Part of a small language model's weights: 10 layers.
Each number is 128 + 32 x the weight over the matrix's rms, rounded and kept within 0 to 255. Layers, rows and columns count from 0. Numbers have three digits each.

# layer 7 MLP gate, 320x128, rms 0.166, rows 186-294, columns 0-127
161145127132187159141164134126151105131140108110119158199192150203132117147134183122148144103095132103177145177171210155166146202054114139162147183111123107118128133152088099149096069172149093147099161148150093148134232119124075113162138129112119187143134189074099137126134129128109108145142054115140125140108093101065122181167117149117162044083117078138098177158113110130062081082116
104130152115214195114114123145157137106096132140129122136134133122121112123132158092141133155130106156143086080102079133107086076119081108124078119092150118115132140120085180108104125107053181100199124120143096117136077124091136158166174134164124109133150125098166123095115206092171094151102078110148154157140132138123089106128090118168138083052154115153124074174121125157051101145108
162169143113190115128192111171077060130109137085157111081043161092161101161171113078137119118139115133177157146140164095122073111096185151173170079152076094105113110151156129121059146196153137082139076134105161168115085151078107160090178161119090159132157102182120185131039074062086073135091152119119103167136103080093152104167131168133144064099148114109123140130164128144127134118214
150214068129156132102092114071140197217062119101174187160147156074146161145147087116093100127100119113159110122151154113144142156172150055133129146083135100145124143183143113112105141128104138134121133154092146075179114109143139148131141124123093070135122157120154125108124064131077094103117170136109101087143128148113168089167121132130114076117107126155114107124183150147105183228112
137113112178115151099158127221144130084074129186127166131131112107092131161119110165174150077124126114105133154129117119134110169209119128198128175160150102089099125196141177092145124173135108110083138084147103074128119086131097152107193083126146123123088122123119112122201122124097088122080108098126148187123147165177168150103123121165090127151136135132143186162149134171088121110136
179117146099163073109071141139087126163094118189144156099127184101121128087090104126139119144148089093162144148111082135201215123140201179158123102119107058134153116164152120087088146093148123140154143139094124109134138156106066179106132174071127096132172119039088137120132113164115115117101093110120185131122176129116153132142097167099140059153131130160169072122185144157204177148163
147112125157145097103175087165161068122105162174152143064064156168250090147100102122184103174119171110127155089121107169131162173167115119135087098146142123113133109159143129148110084124081142129137164203123120113166126100143146173087123175114168095103125125094159141049075153105159171133105113124188123167140119194144109159117164131151134086126081109131066134109163153138155108108083
061130133124079051128133086077115169175099161114184146109092174141131146106184137110200142104113103086183127130198125062182104109153122149124151130151120079090197170164150109131207153159165149129114091172126128099060078144136136100110137150162123116109123144148125140132065067103139203152124120077124154153091071142106151085094108162133120114115192144081157109137147137118126106089109
187172121188124184140171121134082122124069160140122138092121106082071110129087159113115188125170126236129138142157156072180128132084124152125109192172197076120197134146132130109098149043132120136162143186156159095172131097148133109138122155144208115128188104137155125142141144159158131087141136092130113117059090116085149105184115088118130137158130073134114105116105150084133168150149
108148150106157131144135063122070158141186112171121159105058083140144150185127127087077085171113110147135164107123117142156179109134130138101188126214133173160123158074102059138172103096101187158118092088163109092112163130150114051103168135120138116115118095150087091160120107089133108131146081150107141136154131120138114103187092177185134094081125121146132121129157108118107140194101
150125122132119153125100125125162112132091090128130139164104118107104150134167161115105155138168148103083119106120133104112155157117140099158118136103087249121122105079097109126117124099133126142144096094137133179101160118151089082093143143128152173133149143116120123128129113104116131108103098140122175173104124108090145139151143162104132107155137155099141150086093109119112144134134
138116152149117120132159106131144154109096155213061144114126093140149136164145158152124120158066120146132129113086124132118156166099195103160131078117105164135161165155114163151137119160168184120126159139139142082136127059157098116166118138120195113160191136076157056160108147075127175141078149128129137169134135073084073120153149152176119121099147110179120147143121042124154106152103
145148146179118176069128142078133121114053105087105160125170141075185157129059149177123126130111117192184102123096090114155124134097165090143153106176172100135159162127185149115038138108150113148136110144106143137102106086165138114162109125158149124107131138079102125102161074075145137134141105144121109111073138137100122113137120154072073112067116110066189085109141141095094165127132
146177087204161151155145134128155127133154121153111170171155092070109141118124142171132115118130108127138114088125134096152156179147118080127136111102145118124155114147087093153132129094152114125163144121072105098109129171094093103126110168100164101137105119150168171107121128125085149177085085131189151128183106171140098115134102150166061117103125169183126068087154097177163186148137
104137126189163136151194091081105129071131157117155156132166161080083105125162060129109118085132141077126176178139122102143165195087150119174139102124173163173087080208141136129139134119102177157135173157085108108113095146152096076110102102192115066151116110105149108115165111061146125148145083083092171122130158157118100133115129146065102134116147086124118082144123098096083175112124
131187088075097116160099154147142095136119141104145166128098093160120145170053080083150121144117135108148146122191140154116193136080111165187129073126147162181175117104055101137152092094110125158142163117147147120130112145126087153169138122143141159133119105126124099077074116142121139167143120170122187140065127141065157053132162120149082128167154140141081119153099125173114128183106
076152076053119068109121069118111148166096172132120111146085139105053116123116125091198137148143111094164185161073159089121099158112142131092093154170129142181098119147137120115060127126066098105148145142075115108117136181140106126091157175126051104157101101137053093148070040146129092129179165120153173096198116143087102157113131162094127170171113115153137118126116062107127150180126
134140070166103143166174137128070126147116115113099129117137085128108181092140147175130093149140106123161139166126100087081145152162140188103088121151154132150112147110112180140090110140130142174160145134154161080147149119124178115142141089171151100187132118136197115163091185086096152114128092188110091154097110071119161147106175156120090140122119115089101150105227110140154194145095
079106168082156164145078094141111136133125093121110159114116184112147131101087144136137090138143090148134124147100097135157123095109119201067108120097163050106202164158169159127178073137167082125172117131136098101131116098107105135163122130212144087132158102165170168073101132210098082171077140120144140120119136128145106150109112125159144148147135150088145178135161214121164098138152
083093113167134119142081164061140095147157147082149143133143104086135135134110087078120131118180106106137173118120098120148151122171131166144100143142126076169204178147129112114153103123121101194080139166147188088099158140116130112093158137098121104093066130135098136107123162127114104180165115172133107075123116104142183190110125089166108141120125141076147102173160135121081120174124
103145125124120113158093087142157141128071125157102112150077110092182121098125077143112154118101106159112137102095091145051147086127180102142145116142121155046120077154111105207148147055108126150128077114167109091189181097119166185131129143107135147154158098119130091145111159045142144163152120054086134112112134109127166101168116197128137089147103120154120093110120137084121171165202
132147091108183136135183106123139137100081128093155099137119153129102177111123174121081122117137133149142183143142145124172091131095152153101133156132177139158088099161179086120128084070163118104134129113142138153113130112172097119097130123138147156075097099106125170159163162174104129175159078145163115115159118162041039192179120140135137093104060100080117119105163108115145130127170
153103093174143165138049139157049123113193124126113063160178150088125171096177079143088068168110158131159114112163102148190099042136116126162118157107114110112130121126134183157117097136086137075134143128137149142195144145135123148083170093165099157205169122134155133146094156135129126168138136105140111108117128148124145160108140081149119113109066155127173141153136142059104098137128
146217126119135114131140110146116124151167101161136142101121104114133107134133059131124106118161043134143133155122236154121073166112098107105145103107158158126125104074134086120140161160137128114165132155127096107107068179124131132187128156101118137097166188147099122185085104068166073108079052089151128114193091202123134073170114114072150103125113095120185137092134158097123111142203
111153173087133092122166177100146078165166072176099139064123107112107098149135117136079107104124097126168154159070155157143175210190139138161116129088131076142128170200185129077171128116147184112089098073116140143116132164170103097102114111131152143112112132103164104085140091130082066127124161105148139161109109077141133121123146146159094158107104071134198117114145142107160155166107
095173164081122099179058096119156052131153119156136143097140114070143125047061096069125139128123132114115103123090162146174105097136125152112135115184074136134099121098136177133052119090100107117109156092170085145145172159161127164143162131145123132104175123140112087056126130131139118150173131111108128220110121120129077116099112150123149134103089136123116126104092164116145124203148
100154178206098117108149105112132091101142127108163154124176174129144159151175086117130140159118108078173090121136120168158102187121076165130065157090144066132143100096173120086124117099125184094092136135156114100066111087140134135157172119107181094090083097154141168136111115123097101242104201165138117122116105136161198112076124135125132210148210083118136068173118126099159136109166
139140103179127170142135138138136107107121145157084169115104122173138119179142157110202134127125128144155188122098128138137131191096151217156106097088129111157096153142107115143116107113168164075134151129076154083098132042113138096108123109100090190129110113102145081129118167109127112113170156129118185115136169131109166138070182138143134134173071131134140183188122135080131149122123
081137158084098186146142114146073074119088141072104164130095183089114119150108112130092139134117113123124100120183124110171142155133137137132105113167124138117093195127072060110112039199137158133151175119091143108075126125120146146151100143128151071168162140163108172180146076137157086138138137152082132074147111105108140090122032158129114157104137098103156118110198141136131107151155
134120130102130062109154158125120138159095123118118109126103145095135198143138124094151069151183188087118153166098055156104125179068121090175105050121092120090115129182099135060092147213069083078180192138111072088116154140120157111165109154158121129099069109178104121155149158114123092108057123103122151139140159116146139095136106224105139109127170101111184085134122151089168112199179
088100137058080163142138195097068046170144113149110119145103115164153087197090117152171089168136175124080098128164135133106126124123147122176109076158167088137184154169110145096171125089112146137125115082123113087126114119133153112112163097128122097167134064153174175144179130056135170125161177146164111111107124132167141167132090155174150125154106109174084157133164145227146155104135
116118112132116174095117110121104131127111111120141092112118137077117060130122133088161149104198145110103172099184152083113138197165126139151130159098098118133134113141127206179141091095178158071128132133102132082103111152098190159150148122121143124125107093126154026136078130128202142138107104121112154070155102097128125158155116114089139110125150150088139078174123120136083100044139
177186150085126168138111070222126145118112089151121176137150066052103110148109089127143116104107058154129121116175073124150122117157153120118165128168158116106082192129169154117143178055118112114130126107111145117091145163121135112111137071079168124158119156110230089132087068173195175192072096110149114090186114156123103102139143135115109134057153129102188116100162133060165151176143
164116088101122122117083124143142096119131133106102107086113124105063116150083092137176116160174073134084141121132122128127171204182154122089145155106152068104129118132155083099164143143061117108145174187154110136121136082205060163132102117159127123118114142131106148120142114132129066127122132124152148175179144129146125106160138127153195107150148138168119095123138210180116156065208
115161123117051150118142168081074113157144079117088116110096115142088076113126121150109167128112088170157168130120128179142145105125089152163119064127157104098120141171171107126156182154144134224137105154118109170141092082161136085157165157121082222185128102074116164052137144064115131185180136087160065091104119147138159102140093161132140151080078094072166153162115173105082111104210
110087173161121171127100182112136142135136169140152132090048129144123204151121127159106186131065090192060097170171161128128084139092093111115086119183120137111151119121111194144075140113141150179114071155086104127146167141138104176100129182120089104124137125126065119119087123093063141195134122128100084077147096099109136150175112183130068083119090070124147109179143118145127108121102
123167159166133151104097073205136121131119144093153182062097154155123103114117134146069130162071094089102159152087181139110119140108126117183115162182142142110142080094143098141085114141078181100083077141167086142088130167161142163130117140142099122169080149110153167111173129065123113135125155164132148124166111179141195137113140125131102089079157082154121168158210095171062161131151
175160148134123149092117159078145148123118161119159153096143127139088121125160116097068056150133100111152128111120128146181075109134185120123145169129130132133113137091167125083102102136155132078164187158140130097158159147171137093117174215102144048187144129093092151083100186123098114081108155102166141094082127192132127110138106144099084122139024083101146139113118129095141074139183
094177083146177059173111146127096067082105146139121189113164145116114106206127145135126169115172100187184156145170167172146111188109200095132096113150140138139107106109127104089177107115114132164155113161133112120192096144126147148155135098080126105132160141055159067145162076151114122203113124153073137133104095132061107099110119182151117134182107118080144162139139080190122086100139
141146132137129153118152116139092155203087098129068166104118164149144148106117124093135094126137125141154162123108208165182058098111043137159123127126169116125150118144163160140109094152090201188097082125128090133127131104091163154125127121126150114163084109106121123123128134141115118156143061149038158074162123167146140105150134159158122114159065115062145138145145182107118145108084
156124168110144138106128137116154162089118135201106147155111159160068150156080171133088077133133153120078124121162158147130130139159098160118170119183213108155149121230158144145108043191145153095147140125160133114185163138145136158153098117073095136079192094123079086100084174084144107122130129123110109097098115109135091189154089141197127073173129142139188114087109096130146082124206
135094136114153119122130175126105110122127102133128158099115172100165117097141098160147094157150070170141172166164103097144158136127089126147117082175127117113142149126110171168119127176119145155151145102111127103125119202161141161118114131105184178102140082183157205160155142091156176137137094112160129128179154104083129128142122130089153159075088072105162185140149076084135141134094
136138139100136065085109173152101147110141170110113150072128169100150145161076141085093072110200156129127137146137085163170093079099099101147119128096198108152079143157106119145113149057063137107125100126167136113063169109149108106144126125113136158177110107125124145111207142099092182132130083141151125123065182156125123198035119121113094126075112099151190175119094087139152080134125
151110080088066125184130098051094098127162143176093169105126149084148152117127068114136078203164108124153099154138099108109100170106139106094117117099125137110115091176184126158050115084103115147119138150135121167113136167133177103144185089126115144116155171111165137109129142147101182167062142115113174125153129130132185139141150143115171190116139138144111086098124075163118142158081
071120148139184081084193120106123122139105100078145106080108143072126062199128130164130126165106094132142138156189156160128159155128125151080142086134178115162178103175147140095071104151168098085142112092156152124103115160098171092083167119188154123159173126123085138113118117148164046090089167141100094072152126132152173124160117160138095091131122117144123123075077191172124064122126
104167108155085208128079099177099131108085136129132135173141105140101121081133113174163131114174075154170183130114093165144164142138190148159066071128120114162096178157145087098111179155132139134211050128140123081124118145151056132083161142091144138122159203168175164161114182110136135105169085110107151100132167108075101158095183151153094173067078139155178092186099111128149164102087
121101161154064114050095122182140105096118095140087198115186161102118127182088123102148134124133100102154076167145176136074222186096075104146136163115095131135099113134157154141115083103134123128202146154170111102113128140157073123171091133138153116065137142123121110118099141162094142120173157147151114118157113122094105108156111183112139134084128095146159209198188165112079117109120
025160109104109116166078147163157099106136199148104110123144131145082082132164073129166132108106155126165095151129094126112166134165089149161105103127180136096155125136090156133155086101147125088143198212152097145083148127095060105154164127128105126131155100140045092141094108095148139143106107107150134100101154208111184126108121183187143080154133146189107121079109111076138125120113
069171105160143062200148178134141160155164153135083098121164129144185130103138084158166126113124128166079151102139140100103115119113125142106172069109114106160150152161132069158113132096187122133123130107194129122126150148138179085120176122167123080112141206120137128087126116092066184108090083085123124092130162137061087085194093101133138055104099112150207151079128176146059167120144
061196165168074157157140134145135142117099183126102116078109129149191074148097120105131142113103055133113134154102083165138156142136131147153124136107100128133129137155152114097112095100131139108132174178148190110144125153095172151118079155110145137153106087129161087167132160132109109134122157162178132158125065143128148147164061027153097074131182138112153114115087104134108141136137
117160118133146136143097102140132130036101143186155111091164113131052069101129116114137157149080073164076133133153157112131105126143144134120112149125148143077101123150111149086097163102120163105130102118166220142142110151181077129167185209135151108125134140092077147119123144074126166148095121084144181095140107143099150166081145145108174102123107142115098124099118100105111143138144
137090085081127118114116193126036153087056079107121098157122169125089136101128150096120148125164120107105167176125110123175078120105140065130195121118141109179109162075128120146155102172173158149129199092115172161082169108137083131199131156120134161147212114159096147203124132122112092164113137119181148155154091137122146148161090114141082135114075088096191066147106092142177147058091
114167109116121088135111166099084152146142086137118140094089223156145112081135073098192120124105170167135122121107110199120133149132133125137072164092195116112128132109125181160108062136176145132078146114131141092123164127110134101130117169091127150120150136142166072109156100104136140102108114130137227129080100090062110126123140178154173092152155081072140170164113169092124160140180
077074083130108113159118148163082062171182117139096103168141129110089083107130109161072147138112087056150189154170083110130096123132145096164155118171081136141159150154154123115152168176091152139112164153214120092126119141118105140185107122129088114119086168161152096113153087085137125152096166052125133089146078159113087087162127160170095085171080117159128066150111179156156156145162
112066136068163128043081124148103121150168080159162167148192111061093203153120121086167118137132144152205130161140127118188143135111120149110150120138149093138103108109186121157123077154128059122169125115095136158146153117136130094144153113104105149186092153140108108080151079148128162165164151119076101144102151129090145133088138131103135066112121104125129077181143183101064105191151
125161112088162090160131191205224151098084151164168114092156192162089185157130130142116162111137102092163161164176146062134102097109075134137136123106166116083117152112148129120070076163143152106073181132116135061173178108091137116150127088098209129149088096113145148097121204094166127152167110163179154120107172152148138069072107161124124047091123071121133139216167143164153124100098
076113162115120106139154113143122103165156147150118163066119058159143155089154136103130117107096163126135107182118108105108088082125100133138117073119116093076174156161160145197079095120136110177125152177171098075181119140121131105060154164151091108160120116143139148178161164148140166160137130136102162146163107113112115125079191118144156120138118198152123088099159178129132122153194
136190102167113158074097125142134110127134156148131152118108098191103126124147137131102131182133103164134134098142152123156115111156155099088102127084110046119186154181109092115146051119170139105199101130169140118146149155116147131116129128123105146155180138153137177121118144093162158115180145149103169072095141148108127082115193151100062105130138103127112153109120121110179086134051
175126161153151079112123087122152103132166154080113136070107080122127113153099099172167156115109116133122154137153163111164155144095159097139114180122160096090103064108129112143151107083109144117202125123140135125143103095166138127062076147191162155160134139119107139128116110103129157143104147179108100113164079132117107121145096123105146122161126151150161138157172182170090146202129
112161171113094081119080138159105049102198119121180168188135141065104064122113162133120114122154157116165184175177162083134136101100104127158162134141160151133124086176109139139145125150098147144162116200133148124132133121133132118127105126126128138150070144101141135139094139095085101108095143125145138173090160077118125081124153170100153118129116113116125108080124132106083117114128
113169082165166058144167104165114068135129095078093168118118090142162113121100107118068111098076189119202098202136063187139167114095146157129109103156108118096120124073126128202119177153140105139134133180141108053160139111133164149095131162126162096117163123129110106175154163140125112180075132117100108152098155074077154096159159184164160091141123119102168172080078103140151088132132
062185162099120134131118100105116134154152121133101126134132154118131080098098184112197097143122120118104112118163122136129149137146150147108167123164123073136131071199173094123146131145133185167143194165177118116171129161107073143032124094104165145127141160108127120175079171141135117154135150127094142137130112124092127108165067088172177128143109045173089153195076155184135162126124
116132062128108183103131124071111157200090099137133123119149108131184118141110099109179075093140135137161155189112062166141104153161153109087145082131125168070090157165130158054105150183093151070106147151184151115198123102126150109174129094102146175048126150176100068109106117084134164201136099109153209093114102102101154126102144172126108119129156136178113141110096109133123093092144
129070149092163130101088131150132117125152110041143105134054162092104122127116158099147158124120136091156104188137116099126161109106172121103135124095149135104089110120169159076121155136157124090113149116146163129197104134128105131128159141160120164180106111120098125112132150126138111198123130171132184132146128145137182154127109097131143071119098113198204154172136126084079066141126
166141163155101091160111171155070112140140134148109151155125178105134086075122106064127077141089122194129157165115126085153102116128156114098115066116172137113123122155111108152159107122121153181200090100193149164087146177106165107156106075162132119127151137055171085147083092155163155136117114111168160106135158135149175175086109105129129174025140143115112159100131124134087073055127
128113147097055113071156096142132143201144120211181127176155052158116123115121121153173112162149179101147153146132132163134121117115061129135158133196156127157111130164120045089151102137185073128127152101135125121059173104195140135109057163102083099104150139115138162108108101146211168099161123105073107141076156130115086122153150114070109105114101133136149159103174079150163062153144
129128137099124088142117111087093170122129132115111140075143166170149141074151147138147131177164069145166129160132127083074135200168154066164134082145090116132147182157157078116041101154133119118111171055112147108105091170146131106106109122193129185171144099104125121158147224108112109104132120124161119097115081113101138144138118072179106121130121124136150183180135168099131094112142
144171095175159135127131135120107139183120125105116091165117148100135144123132078128084155150137097124114115170138078147075140173102072087151049164155181095139145077131147105165097170113154119094106160126118085109126152088128108076143042102152134130149132194085117135136125102117031160191103176091167100153140096167159117136112161204129154118131062121119126114178116162131097150134183
148133117111077137169145075074146144171124110082164166122196137124132144138080131095136102113125135060125130182125167116121124106185170102120150111123140103087177090123120153106116145139158073179104166085144107126183152166074171114152077176145180124112138122109196130150123142117142146099119113100128137113093135150145117146161078123136158115089147175178141128107139172112158068087160
143112135105124143098165170087083137059142140165143139152109114096130139144127135137099158158136050158135146121160090188073097098144168159132126092116157101114138127155167149082150125176080081097115146112150115107134102129135110154161138172094164137190125201121135086126048156150155069147081101113124129096179075137170145085156138146120108142182108169123141122123160069103119107153133
136153141118125115136134151142141108126118109112097170144190133102128043114147170124145163133169196108096158161140098125137144127070128155096146111130114144124118172129133152176142130147127153228104128086082121172176088166145091143136087124073180142055131129127109122118118094051143093145160076109102078156080152131120131160121144120159124103085103117182146089150126148116097142104119
120131138082121131076122121132093164142125084156167118117090142064111096138106136100143164098130140068155114141101113090138150140072086130146106145103116236117099099094141182145119122206087100116124141109108138120102123148149117146142184120155087108130122081112134105098081152173127114158152134074107081071077150134079135118126169110176157124071078128138108118183116119157152132148135
098190067074127132111100172126118133153142086156080161128111149150121107125084111103109122143105157094110171094126173126118187139053152158126131137164136129102172135111096081141166113176119133160116150064107120094186098159170120176108155133136136127195059103128186092142090144129208131121135117031170181167118172109114110149134097086116176109131143045096141092177123184110128055085173
074106147164141182169140111120211096185077086086178142110161124134144107131112139102105119136103199144173088152110127116159153125194136109167104169120109119157104058161113103130134104168112143120123181106184173143083103123188205171128145126117136059086161130123112100107161125163129168200188143097100199133175100111127118131175089112147130121195145108082068135168114112110135118123124
107130123128120146178136157152104156177105090081170206098087161159070130164131116174107117156112160063141172181085133121131126128103119128121127148157170111126119177086142024177136081096147143069153158133129112094081117127115141159151170123068085191136126099140101135138088060135108130159152197124135128131191121094076077172114085165151115153142140121132159125118169160147096143096167
112171134119118196117153176196085146172108163160144170132072080115143108183169138077093131091171114185133167120114124150159094154083118071132176142081126081133084113045159145195104140086160176090130096191130108127109141063161134109128120079082160148122134134098142140176148118131149101096167140124169099128119137171123102170158147226086154063139082072103118079120156158183145140176095
102165080118136151158145111138166076195115109157122166137157128105181111150156144102101065159103186096131075101149088216200136165148106154102123122104187078178152104132108125151148058113093164146133162157122145138118091139152151145131094125160085101127159174090129068172167106120149186137081154120132050142085158079106114129130143169132087151088125080171144148111048177124067119110124
162107180152132157123079122088158062099104129138108145070079130156081130157137121146144117172135113128105138124148136141167100166149119185094120125155097103162133141126085170090119158112168129100048118115107120120075156051138128174113129086163101191171121162121102179084133074075173129126111107168154113153116093155103093086162118154124139079218119111080125080111148176149167112105144
081152108125108123129072174147137139142129084116165122176145145112124113138144156117123161121164157090130182120153179127105111176125122092155084113102146112140072162123144152122149099183107182182101097144137079126178150106130094115054151155053165144147139159162150108145163100149134166146116151175124112105131103126169108124125088147084148143120115127126110076148104092118160174110120
094084124138139132144126119162066116121135116152117106133184155124139080147144090167143108161086108142159176071112111071086099111071126138079088121114151144104142116119175209110098178140159078117115097100121092120098151098152112146099169171115181113124120163107149148129189153155115121142128057116084142143095124100194161113126085153159103105144067118188178160208149151082149154109139
121175152139147144124148134137139124148123130100138125118120094148117154161162116168101130088159143123100145147110142134118139188138099152138096113116084147091118114151160154094110154139112092093127140159093072104162096152111158146121084065080096157175201096095155133176139116092128032191150131094075163144173101113129127133110060113115103160111173135089182112140145128076163141084165
107106090136207100159072139101160124118105126150110154100121131095151153178135134108099093159171090144119089187157124120131150159103131105171008110101109121128125109044102200174167084190153116072144126084146077062139133159140129139123110103085110126124183120106113099125166159107129124209110113139071104141123133122133150096146119076118065188108135124135158149141132139167204145138134
169158069115114147135142091205115164085123114144171094126116130160125116135143099101132101097133152119141140184134099130143115130130150137152121239126146143135148161171143128185136162105120129136101110136080078083133132123098115045160175107110107100125137129155190104134129134105166164157101125166134171053137186081145149150117081150078095146089131131138110128137113118131106111136160
134115085129103108139150092165142087114133160107145130182128147091147156134110162158095169204163144175119139181094145057102141107097187223114172119144164100103107156136134094134089101109100153084129147082117157106095136143163077133118182165157116125134144116136099086047119089092138122093124112146176152121106110161114077180104169131108139124200059178068118168108130101160141167160161
062148088100120129132080097125154108157168109137127138110105103098125097110148136147158125124168166138083165131133125133134166206153115138115138170091103170150115149110211171142117144164117066053126155093127148080129049093111197096122175114139121087127126100155158098129059123116094117146096152140079148126132143136110122103101084135175147135107119100127126157164121180152085137074159
130149099124138122042141169106088206118136130097169087126175074116088165119097138060159163156073136121157156142125130125150096192114085143114123143140065136122111135133098191157114098145143145070134147157109138128161112068121090200136125120152139160105122098179152173094083072142150117168148115113079115121146085119128102155127076093170120127116179125103181112229142123141114139106134
113100113156107089159128095128155125155143122105118159146102141125096146115105089079123146130119108127168129105088147117107152183122111148154114157155105089171100135168127152227171084114117120143165220167103139102071120081100175076128159135135106155136085173138138096144125153123137105161140158120168149145126127164139125097129125137146095189179118146131127132131120160171134153113189
152117083124109049177114127166159093113150156188117132175087127119155114141136176157122120117114138148129110150133122155160130152071146167147139107122180170101114123120175103057121149131084174138115093145178102135093146130125121111127116090134184109153135077193126166107125137164179075142088161097181088086115142110111164110148196123109085070104078112093186119149197099069119154154148
120170132141084136131140133202116067141157094170101081138071129080120119138063097138139106115100075126152099131110144161137146153161173143143146102112131129070103107191184123135098114149084139055135144117172109082131112115160140124117177134134183066134137196219120154147115110108165065171124164131125145087075183084146158183189133067111114124099184122127172137088173147098129058131169
101155140085080134173087101132189118148148109183137148103100119157142131104105107178159167089100109140084152158126154175134171176124151117132082134139154111114190186105129129172060171111146135156134067095137156110107159150149156037047102148108172108129171042109179083094078058173126135137156132082121168122132099080171111154183154099120126110118097142134129138116093143141099132122141
110101095089136206128102196117164153152140129159112117126135116147117126112165075135143116144141173145196131176131150127067168159128137140108136107149144109140098122110115088172109180082142074197112152139141117115131130087142105132126114115126095151144113089100144098187144053066084146168140151074110120144101082093131124089155133174183106137151077111167175124145130151141168120111157
111207122051125154158177100161141058142146145192141156134123089110119105185092128104162081135181092125086134087103141120178130121133080118122164123119157112170171108101147129109140131218141105078034162073117163171140159158078174135107133074115139161160103138067160142147073129094133149086135133192206200137131151106121129170101184102108108111103115080175143092127174104082160134100183
121080101132137118097147179078118169112165064120106113164130176165061094115083081135145091186062104117139155158095182105114142138166124227160114091138116110156067112135186151173099118117108108200088130157112149101100126109154152174140142126168121109128120102124134127168138064123122120165202120058127136154152112137097075130131091153111141134193115068104133068125133094122135175081088
167126200133128191122139110132132106179130108159129111181113144126176122102161143198094167154137147114125082115173159164158187190124032177119123101114106087129126133113110111152134130152097075114142132149147156076121168147112139122144108137091134099099157128172224129175145159127123105178071136159070105141128149118160123115069107116112172087134099078115153112117111138138135105120143
101159161088142112100061132153121132122162184150103097129137086171117124130115114148149119145148172157106121102161128180124112146127162122103095111150172127087184127119177129097128146147087117183201240098134155100095115161096080091176130118149180168102121127083134111078110109092140121164104130145118137147136132132118090143166086045136124070083132115116156149123052152113200121119132
138119084126146138122123121179111156144104089149112136152174124165052069141146143112023119155154056088201151144162122120181158126108094127108155086139098143104159144138097085135185091130120096127130111142119115082108116079163126114130123103221146138113192165178082105108113116121107132121088134147175160126119115116115153182167100162115113146103072087178155153125136074130069134075127
139126161177125154135043144062145093176158158170069100089176202123127122107100129132091138144122207138139156177104107128137120169154109088153109146058137064072092099143148136082212092108113147106128123095109146137122132138156059061194112120161119106137090111142142129138137087141097196112124124150132197151086078140112152053096165130172142141128124160144137146132106120148118113124146
078148103126129095140140189106139180128124104131092142145136061139114141116166156116176146147109153084093089102103157131155117151115113095158121115130104192166147140166110099127115133085043092171144070118130140188107080142127114121147117103158138124114129137100171109077123135053112134132119102117144120095114119120128189121154089112103150080154114139158083135170139147116121148154160
109103115142101107157086152128130086072146143118125139151069113063109204135172157135146098097154103149177128060158111110066158149064163127112139105129155079159132110066192142167109109163106134110132114174133115128197149128135148108175067119144084076172119150129150168165107120104133100173128174157114104074116148096132164144134131096102130142151065140069216117167255167141154105139115
125164122154204140087096187083180093154142138136077023150147158145096118115116100102138057152093120069134119149137162126111154169046079145095135130111116102131138117102111111117106135192077143157171114104106128045178192122186106165107165124085097091190134114093161128062149137122142143175159127140105097113124146117178093138098109148142132112148110146152159084116122102157114135106119
119193101167123109151127154160113117116133124136104132150109159132167084100177062104148158170150090148089142149098037090171104140143101169111144101119176105146143100171120106072145131115029121139113089055125124158149148141092175097141154190135061123170135117153081130182096137142147145137104109094086104140106107081122145080129157110202171129139149155095116145165151095133098095118117
097154170174111166111168116099168143155114132111097219151114128164136064068140111159085112134137172186182133147077179166107067160157138136106133100203126151128177142130166083136133064164111136108078116132094129103148155126125151043162145149133106118113141083111172104144169211131134130178094065115130129141054068121137146164145144126150173165134114139068097143087132095111051070126114
155095052085173087122055082141156166035202109155157129107197155113155161117101083067068087062113180095123133082127156112167097155182116137128106143132105103176088070120227142103086147129123093103100150071122113115071188132161127151114162172168169135158125153086136168114156140124090143153137181090138087119171161159119148164179167177141081163084136129144167163134169124100073145102157
148188143193137152175064104046120114155126099145133166135101125102109079086134091167136118139099150095102157101146138155136120128133119100144168175079109139094099123140124145091174179076101164167096114067155131111156148134147129152156108177098155161120080125104106121074090179147129112122162097127183109034133111123188133092101114146132100066200134176156149136112114107113093124119104
112092121177141098117119065145079161135144138100106154149116151090114104103048053162106141174107106136134175076138103108184141126094173065119135086094060125175064142170120172121118086153137181113104161151095090148139153113154092056119184129092131175064144124151130151091115175131159103163120078126058101108114151087153152126162046137177122137073078048104161126105139149032074121124089
166140174162110136097126195198064107088087125131117145131094095224120171108168106107137138088093129044069149177120116113112100136063129159105084081096167145177177133121181086131147082124094112151117165104124106130084154096163105112186128114187107107156087148112133093163090199150052116152145168128164183169104136118116181134144093127140079097067123146145165022142072120108129187120123
142157162125176126123093153133087112164059127126112134104134172119166159091104141125129192134128185121139128173132100092200067158150136172124131149111134094065132085166125159137106101147153133125147105123136104101137164193132076108094108123199156119074157126165110104167131073147136150106085118105075110088099181113167136104129104165109174159115094170173195152132162109146160087101068
090147107089112108176121159147114157123103172135152142108122124138128071089120129105163155153129142085094148166070132120120145141153133125119114126146138130181123058093134114112148173051131094147126090155185127063144121216130107087153135140099112152202094229106117145203184136138166135132114141156130140106175068102114100079095189130087141146161174115162109139087124155130051139092158
140071123093082125137118150099125139138112136091081141056141128181156159096116098137119122121103164170127160200122123109185164132117125181126133125137188166103099151137132128151078156153130165092114079152102116064138170137141069094146129115142157098159159123196087108100153121062125140142145132191114117110065162126083162173173079119166091104146118123145143131091214118099134159128063